{
  "n_layer": 10,
  "d_model": 128,
  "n_head": 2,
  "n_kv_head": 1,
  "head_dim": 64,
  "d_mlp": 256,
  "vocab_size": 1960,
  "activation": "swiglu",
  "norm": "rmsnorm",
  "norm_place": "pre",
  "norm_eps": 1e-06,
  "positions": "rope",
  "rope_base": 10000.0,
  "rope_fraction": 1.0,
  "qk_norm": true,
  "attn_scale": 0.125,
  "bias": "qkv",
  "tie_embeddings": true,
  "parallel_block": true,
  "init": "uniform",
  "init_std_qkv": 0.0442,
  "init_std_o": 0.0,
  "init_std_up": 0.0442,
  "init_std_down": 0.0,
  "optimizer": "muon_variant",
  "lr": 0.012,
  "lr_mult_o": 2.0,
  "lr_mult_down": 1.5,
  "lr_head": 0.00771,
  "warmup_steps": 26,
  "schedule": "wsd",
  "decay_fraction": 1.0,
  "decay_shape": "linear",
  "final_lr_fraction": 0.0,
  "batch_tokens": 16384,
  "seq_len": 1024,
  "doc_mask": true,
  "train_tokens": 144900000,
  "steps": 8844,
  "dataset": "wikipedia_en"
}
Each number is 128 + 32 x the weight over its row's rms, rounded and kept within 0 to 255. Layers, rows and columns count from 0. The size above them is the row's rms in percent of the matrix's.

# layer 7 attention output (transposed), 128x128, rms 0.318, rows 26-33,89-97, columns 0-127
size [102 118 123 107 101 103 102 100 103  91  87  79 105  92 103  96  92]
[[149 139 153 121 130 170  75 122 138 120 107 165  81 151 163  75 186  78 146 132 125  64 172 107  94 158 164 154 147 133 121 106 187 157 112 211 126 133 154 151 103  82 144 148 128 117 113 146 120 124 155 110 155 133  31 122 153  95 117 122 145 144 115 152  48  93 132 153  57  84 111 132 133  99 200 167 122 105  93 168 162 150 139 105 115 128 169 158 181 146  63 121 142 196 165  94 116 144 162 142 143 106  91 144 102 159 149 136 100 137 134 110 151 152 204 175 135 146 106 127  93 107 118 145 145 113  98 112]
 [141 112 107 175 164 146 128 143 133 126 156 103 129 122 165 177 140  99 120 109 156 130 102 140  82 118 190  87 109  90 130 147 180  98 184  71 147 173  86  90 150  95 121 108 142 134 162 149 104 138 127 210 129 114 141 128 188 181 130  89 146 137 125 124 199 108 134 113 157 100 176  80 105  72 157 128 124  79  92  73  88 121 164  41 134 145  96 147  91 180  99  75  92 164  97 148 118  96 134 148 114 125 122 104 134 137  84  86  95 129 120 148 109  77 120 163 170 100 156 134 119 111 101 121 143 132 207  83]
 [164  88 172  85 126 162 186 115 101 153 150 112 132 124 121 138  70 125 146 149 126  88 130 190 139 142 159  92 134 169 112  67 127 154 102 212 117 134  99 137  93 146  85 104 101 104 103 104 138 138 104 109 133 149 204 151 115  83 143 171 104 177  96  95 176 128 147 120  88 149 129 133 130 145 111 124  93  78 191 187 122 105 141 153 164 144 149 102 117 125 190 100 160 127  22 144 116 105 123 163 182 152 132 116 106  82 128  94 174 114 140  97  79 118  79 125 169 181 129 153 104 124 136 118 159 110  71 150]
 [123 181 128 132 169 130  80 136 133  95 114 101 148  69 125  29 115 142  78 119 118 117 143 106 117 124 197  87 120 153 164  64 160 149 172 147 137 139 186 109 149 133 108 142 176 126  68 133 115 100 161  84 131 103  97 138 207 135 105 175  96 125 162 131  91 160 133 175 151 117 108 173 141 108  53 159 125 172 126 122 108 135 110 172 123  98 176 144 138 183 186  50 107  97 184 135 156 130 122 119  86  71 137 124 142  96 109 136 141 100  93 127 102 114 144 146 116  76 113 106 157 146  84 104 138 121 157 157]
 [ 99 168 136 150 128 188 154 168 147 185 126 163  35 189 130 159 147 152 116 125 146  96 133 171 149 127  88 183 100 159 135 124  97 149  84 147 133 124 166 155  93  80 112 135 211  84 125 106 147  68 107 115 142 107  96 104 118 131 134 136  66 142 146 146 114 162 125 126  93  96 136 148 168 117 202 178 107 183 115 120  75 102 215 166 174 146 132  91 130 111 120 122 172 108 142 103 116  96 180 109  99 133 105 148  86 127 130 112 146 137 127  89 115 140 163 158 126 108 167 149 166 117 160 145  88  64 160 145]
 [104 110  96 193 117  95 115 122 105  96 147 144 176 206 112 121 152  74 220  75  90 126 173 177  92 188 132 131 146 119 150  78 112 158 135 146 125  39 110  98 117 125 168 180  93 100 118 146 137 138 129 134 155 157  76 191 158 126 110 125 151 137  74 168 136  76 122 130 132 129 175 113 132  64 179  99 148 118 148 126 162 114 153  61 128 147  87 107 125 137  80 165 124 145 136 133 110 116 157 142 156 115  91 147 117 166  76 177 109 119 148 144 193 106 150 170 110 132 132 162 143 135 156 124 141 132 126  75]
 [ 81 128  83 140 180 133  61 108 156 105 147 117 128 129 149  83  82 140 121 117  97 124 110 123 129 135 117  81 106  94 193 118 105 105 127 168  92 148 115 105 126 133 119 108 106 164 132 144 123 100 156 145 102 100 176 100  59  88  64 117 115 122 150 138 159  94 162 147 193 105 111 114 198 110  90 130 119  62  70 186  87  97 110 107 132  85  48 138 145 137 140 136 146 129 137 149 150 170 158 142 121 163 158  96 142 105 134 106 137 122  68 189 212 110 160 143 129 108 124 109  99 149 143  94 167 179 141  50]
 [121  76  74 141 172 120 117 133 146 118 130 142 182 128 116 127 112  89 144 111 139  65  78 140  85 154 145 132 164 134 144 116 150 155 101 139 105 213 120 121 126 120 167  53  96 123  92  87 103 129 249 130 110 138 150 113 123 135 142 139 134  48 223 162 159  89 131 104 105 175 121 120 136  89  96 133 156 105 126 132 147 143 124  88 152 109  74 104 173 126 116 186 153 110  96 119 157  80 192 130 116 119  91 150 102 107 153 126 157 123 109 121  90  90 131 105 147 103 140 176 162 145 141 119  78 115 184 106]
 [114 128 141 111 113  68 104 102  73 147 146 122  84  90 116 131 154 176 113 123 169  94 148 121 106 176 133  92 118 137 104 171  92 207 107  40 160  64 116 140 131 155 149  83 105 131 100  83 100  19 135 118 112  82  92 122  55 134 164 128 102 151 116 121 130  52 133 142 167 167 153 100 117 135 132 173 101 111 115 153 182 139  83 110 118 150 161 135 138 103 169 168 139 113 116 171 135 134 118 143  87 167 126 105  91 123 141 141  85  99 140 161 153 174 119 134 151  71 141 121 160 120 149 180  88  82 120 113]
 [159 118 129 176  82 112 164 105 121 139 143 155 116 158 105 188 144 138 128  81 132 160 158 142 187 145  93 105 157  98 118 100 141 127 138 114 109 141 140  87 145 189 158  85 117 140 159 150  90  47 129 159 116 113 157 166 170 226 162  97 141  94 100 115 186 119  94  93 154 101 153 141 119 151 114 121 110  95 120  80 105 117 137  19 181  89  99 100 125 134 131 117 162 122  75 129  84 125  97 135 176 116 114 111 116 135 123 141 102 169 202 104  98  92 125 188 163 156 108 178  87 109 105 150 101 151 148 114]
 [ 91  41  97 110 130 141  67  93  92  72 127 154 100 135 109 158 201 121  99 113 117  89  74 125 156 140 103 128 105 166 129 127 115 140 166  82 144 115 105 138 112 255 106 166 110 156 116 114 135  58 168 114 137  88 123 114 114 121 157 111  69 126  93  38 159 100 146 167 125 137  87 106 153  98 150 158 125 124  92 104 146 176 111 130 136 108 147 107 112 112 167 167 140 161 102 181 140 118 138 125 121 158 107 112 118 103 109 132 136 112 161 108 122 214  78 118 149 165 128 176 123 128 139 111 158  92 154 112]
 [144  69 149 112 124  62 147 131 169  96 128 149 128 129 109 133 122 129 189 100 161 114 133  95 133 162 139 183  99 152 126 178 143 127 121 197 106 155 163 169 105 169 115 128 125 109 120 110 100  94 107  87  80 158 122 102 164 121 153  82  79 105 154 156  98  68 118 132 116 121 147 129 107 134 171 163 148 137 106 169 153 150 155  48  96  71 135  81 110 131 142 108 140 153 127 146 123 129 106 179 173  86  85 110 165 111 114 125  53 161 100 103 188 171 133 140 130 124 188 167 105 195 144 176 151  82  47 125]
 [106 164 142  78 128 123 174 138 139  74 125 153 120 152 103 165 102 125  77 114 147  71 126 143 108 166 132 139 110 161 152 147 114  95  81 153 160 157 105 141 122  90 123 105 160 121 178 127  94 107 165 132 150 106 125  98  84 129 141  92 156 110 187 114 116 125 138 128 134 217 127 105 107 151 204  63 108 110 129 124 132 142 131  98 105 140  73 107 149 111 124  90 151 203 126 104  97  80 107 113  60 149 121  89  93 173 147 180  34 178 174 131 160 177 164  80 135  92 150 141 112 161 140 120  92  72  95 126]
 [189 169 125 154 123 101 146  97 108  97 122 118 170 112 156 162 118 102 186 125 123 110  85 153  41 159 147 130 101 167 175 132 106 109 101 135 144  97 125 115 103  67 160 110 110 137 149  98 113 105 116 130 151 151 101 129 114 176 148  86  93  74 105 111 107 104 119 125 106 149 181  79 123 187 197 124 119 107 139 168 190 150 136 140 120 156  73  81 162 131  90 102 148 124  95  53 131 155 172 112 106 127 110  73 172 100 147 138  61 209 125 111 167 147 135 108 132 145 185  89 112 158  85 100 167 156 120 100]
 [179 126 152  75 133 180 139 103 113 140 112 130 129 169 131 140 141 140 104 162 160 142 105 160 142  78  88 128 115 136 107  96 144  65  72 126 133 186 120 141 125 143 101 149 147 168 121  71  99 187 157  86 125 138 174 133 140  77 146 167 128 103 178 101 160 166 128  99  83 143 150 127 102 212 107 115 159 103 158  99 134 141 168 188 134 144 107 179 119 126 123  46 196 143 115  89 148  76 151 128 109 164 144 117  90  95  82 152  90 208 116 154 119 132 133  88 105  73 105 149 159 164 141 177 153 151  97 154]
 [157 163 162 153 175  96 177 104 143 125 166 128 153 125 103 155 147 153 132 132 127 118  81 166 113 146  48 128 188 171 145 148 110 146 170  44 117 151 143  79  96 160 105  95 141 116 132 153  88 157 127 138 145 110 114  95  68 185 135 107  39  64  73 125 118 128 165 148 148  88 151 131 144 133  86 155 145 159 177 107 121 147 170 219  90 174 114 129 144 191 133 119 149 107 133 123 114 125 167 122 137 113  87 159 172  57 116 115 151 104  90  89  97 125 175 142 109 139 127 119 151 119  97 150  96 118 162 116]
 [149 145 150 192 151  92 134  85 129 154 105 119  72 122 161 136 159 158 160 118 142 135 143 120 133 186 110  65 124 118  98  97 179 113 150 204 136 149 108 118 104 170 187 133 136 136  99 198 158 166 109 108 180 198  85  94 138 126 134 127 139 107 166 180 155 190 105 115 160 111 132 175 146 103 136 128 149  85  97 102  84 142 180  84 118 170 124 199 166 133 156 175  80  83 150 170  90 115 109 169 127 143 149 154 135 129 133 165 125 120 169 143  95  95 167 175  93 102 124 159 159 151  99  79 149 128 164 100]]
# layer 7 attention value, 64x128, rms 0.131, rows 26-33, columns 0-127
size [ 96 107 107 103  97  98 101  96]
[[100 204 111 128  97 140 133  95  81 129  88 143  93 195  54 129  97 107 139  80 148 102 116 183  84 180 122 161  84 149 171  90 123  99 127  71 114 118 197 174 139 158 118  78 189 140 113 117 111 120  58 121 152 126 140  79 125 151  88  80 129 116 116 168 150 127  69 128 145 151 118 153 134 116 137 143 169  93 149 104 129 137 139 119 172 109 175 154 175 132 136 197 129 105 114 125 140 111 149 176 157  87 135 152 113 102 109 170  91 192  87  98 144 165 140 111 176 113  87 160 105 133  85 103  96  90 122 124]
 [148 110 112  73 131  98 134 117 148 113 131 143  76 157 114 149  88  95 120 112 138  64 108 145 152  97  98 125 178 142 174 134 135 103 136 171 157 105 125 132 113 115  87 126 198 177 182 127 167 107 132  83 194 119 121 123 149 101 163  72 158  47 147 123 151  90 182  81  89 130 160 101 147 147 103 180 115  88  86 136 173 115 150 153  87 136 161 110 183 165 137 136 165 130 116 156 169 102 131 150 164 136 125 136 102 215 166 142 147 137 173 176  86 157 202 100  92 149 143 151 135 111 130 112 128 178 174 156]
 [174 120 144  81 158 133 141 122 121 119 131 120 142 133 141 191 120  84  53  75 139 121 188 114 125  91 163  61  46  70 112 129  99  64 168 152 120 141 107 119 144 128  74 122 125 169 120  90 135 125 106 136 110 187 171 126 152 166 135  84  96 136 141 106 113 183 154 174 102  94 174 175 121 154 157  73 167 131 138 125 116 188 134  98 113 128 127  83 176 129 158 131 148 137 192 154  66 163 126  96 107 126 133 191 144  84  87 117 132  75 139  88 140 104 129 143 156 113 146 103  79 126 157 151 102 126  82 126]
 [148 198 116 135 175  64 115 111 103 106 124 145 134 173 127 149 172 141 103 178 129  89 145 152  76 149 121 208 129 154 177 122 146  80  93  97  91 121 117 158 131 102 105 125 141 158 109 147  84 142 122 107 104 125 153 160 139 125 142 220 150  62 151  84 129 138 148 111 189 128  66 192 134 130 100  83 147 115 130 101 118  93 115 134 133  92 140 181 130 100 137 110  75 165 160 144 164  94 122  64 150  88  79 138 152 139  93 130 148 104 133 158 134 145  72 172 136 136 164 156 193 170 162 156 153 155 144  84]
 [125 168 148 131  84  95 119 172  77  76 116 107 124 165 180 153 130 144 137 123  88 178 152 166  70 132 138 112  65 182 171  96  99 153 157 105 130 145 140 168 160 116  56  86  94 120 115  88  73 115 194 109 105 118 184  98 100 175 168 112 125 106 139  79 109  87 115 124  99 153 125 103 136 140 176 167  93 174 131 135 123 109 100 120  79 144 186 103 120  88 117 118 123 134 133  81  97 127 113 104  77 126 105 152 174  76 113  98 155 125 111 132  95 173 186 132 151 137 108 188 143 167  60 141 101 103 165 145]
 [121  89 117 161 111 202 122  95 128 120 145 100 162 132 133 109 119 181 171 105 109 113 161 177 112 179 136 186 155 127  61 106 120  77 160 127 138 123 180 131 140 145 137 150 157 194 100 106 114  98 123 129 166 133 139 110 143  99 139  75  98 117 138  82 151 117 111 134 130 159 120 102 154 102 132 108 168 163 133 134 190 120  94 106 165 186 114 144  95 131 127  83 210 108 126 141 127  48 197 145 172 138 158  99 116  97 135 156  97 117  94 144  95 189 191 160 105  76 107 111 160 140  93 107  88 185  73 105]
 [174  88 100 119 104 105  87 158 144 137 207 144 131 130 149 149  91 133 149 139  72 122  82  72 115 158  96 160 148 117 102 165 112 186 177 128 135  95 125 118 119 128 120 114  76 181 130 148 141  72 160 125 139  64 138  93 139 131  48 120  95 108 114 154  96 119 140 196 165 115 116 103 118  77 115 156 119 193 136 105 168 141 187 143 119  86 145 106 137 115 196 111 127 112  64 160 139 160 196  88 148  75  66 124 154 187 165 125 131 100 114 114  89 141 107 110 112 135 103  85 134 156  88 147  97 103 113 145]
 [185 122 138 132  99 147 119 107 114  99  71 118 127 136  87 147 137 183 104 162 130 112 134 206 103 122  97 144 120  99 114 203 114 159 161 113 107 143  96 164  97 183 141 131 112 176 169 143 140  77 126 103 115 148  97 146 118 114 130 101  70 136 154 123  80 133 100 107 158 102 104  81 115 143 171 123 141  91 123  95 144 157 118  81 115 104 117 118 187 115 162 181 138 112  40 119 137  80 127 171 156  77  84 137  83 183 122 131 136  87 149 102  98 110 166  57 152  85 138 119 161 199 142  61 144 105 133  76]]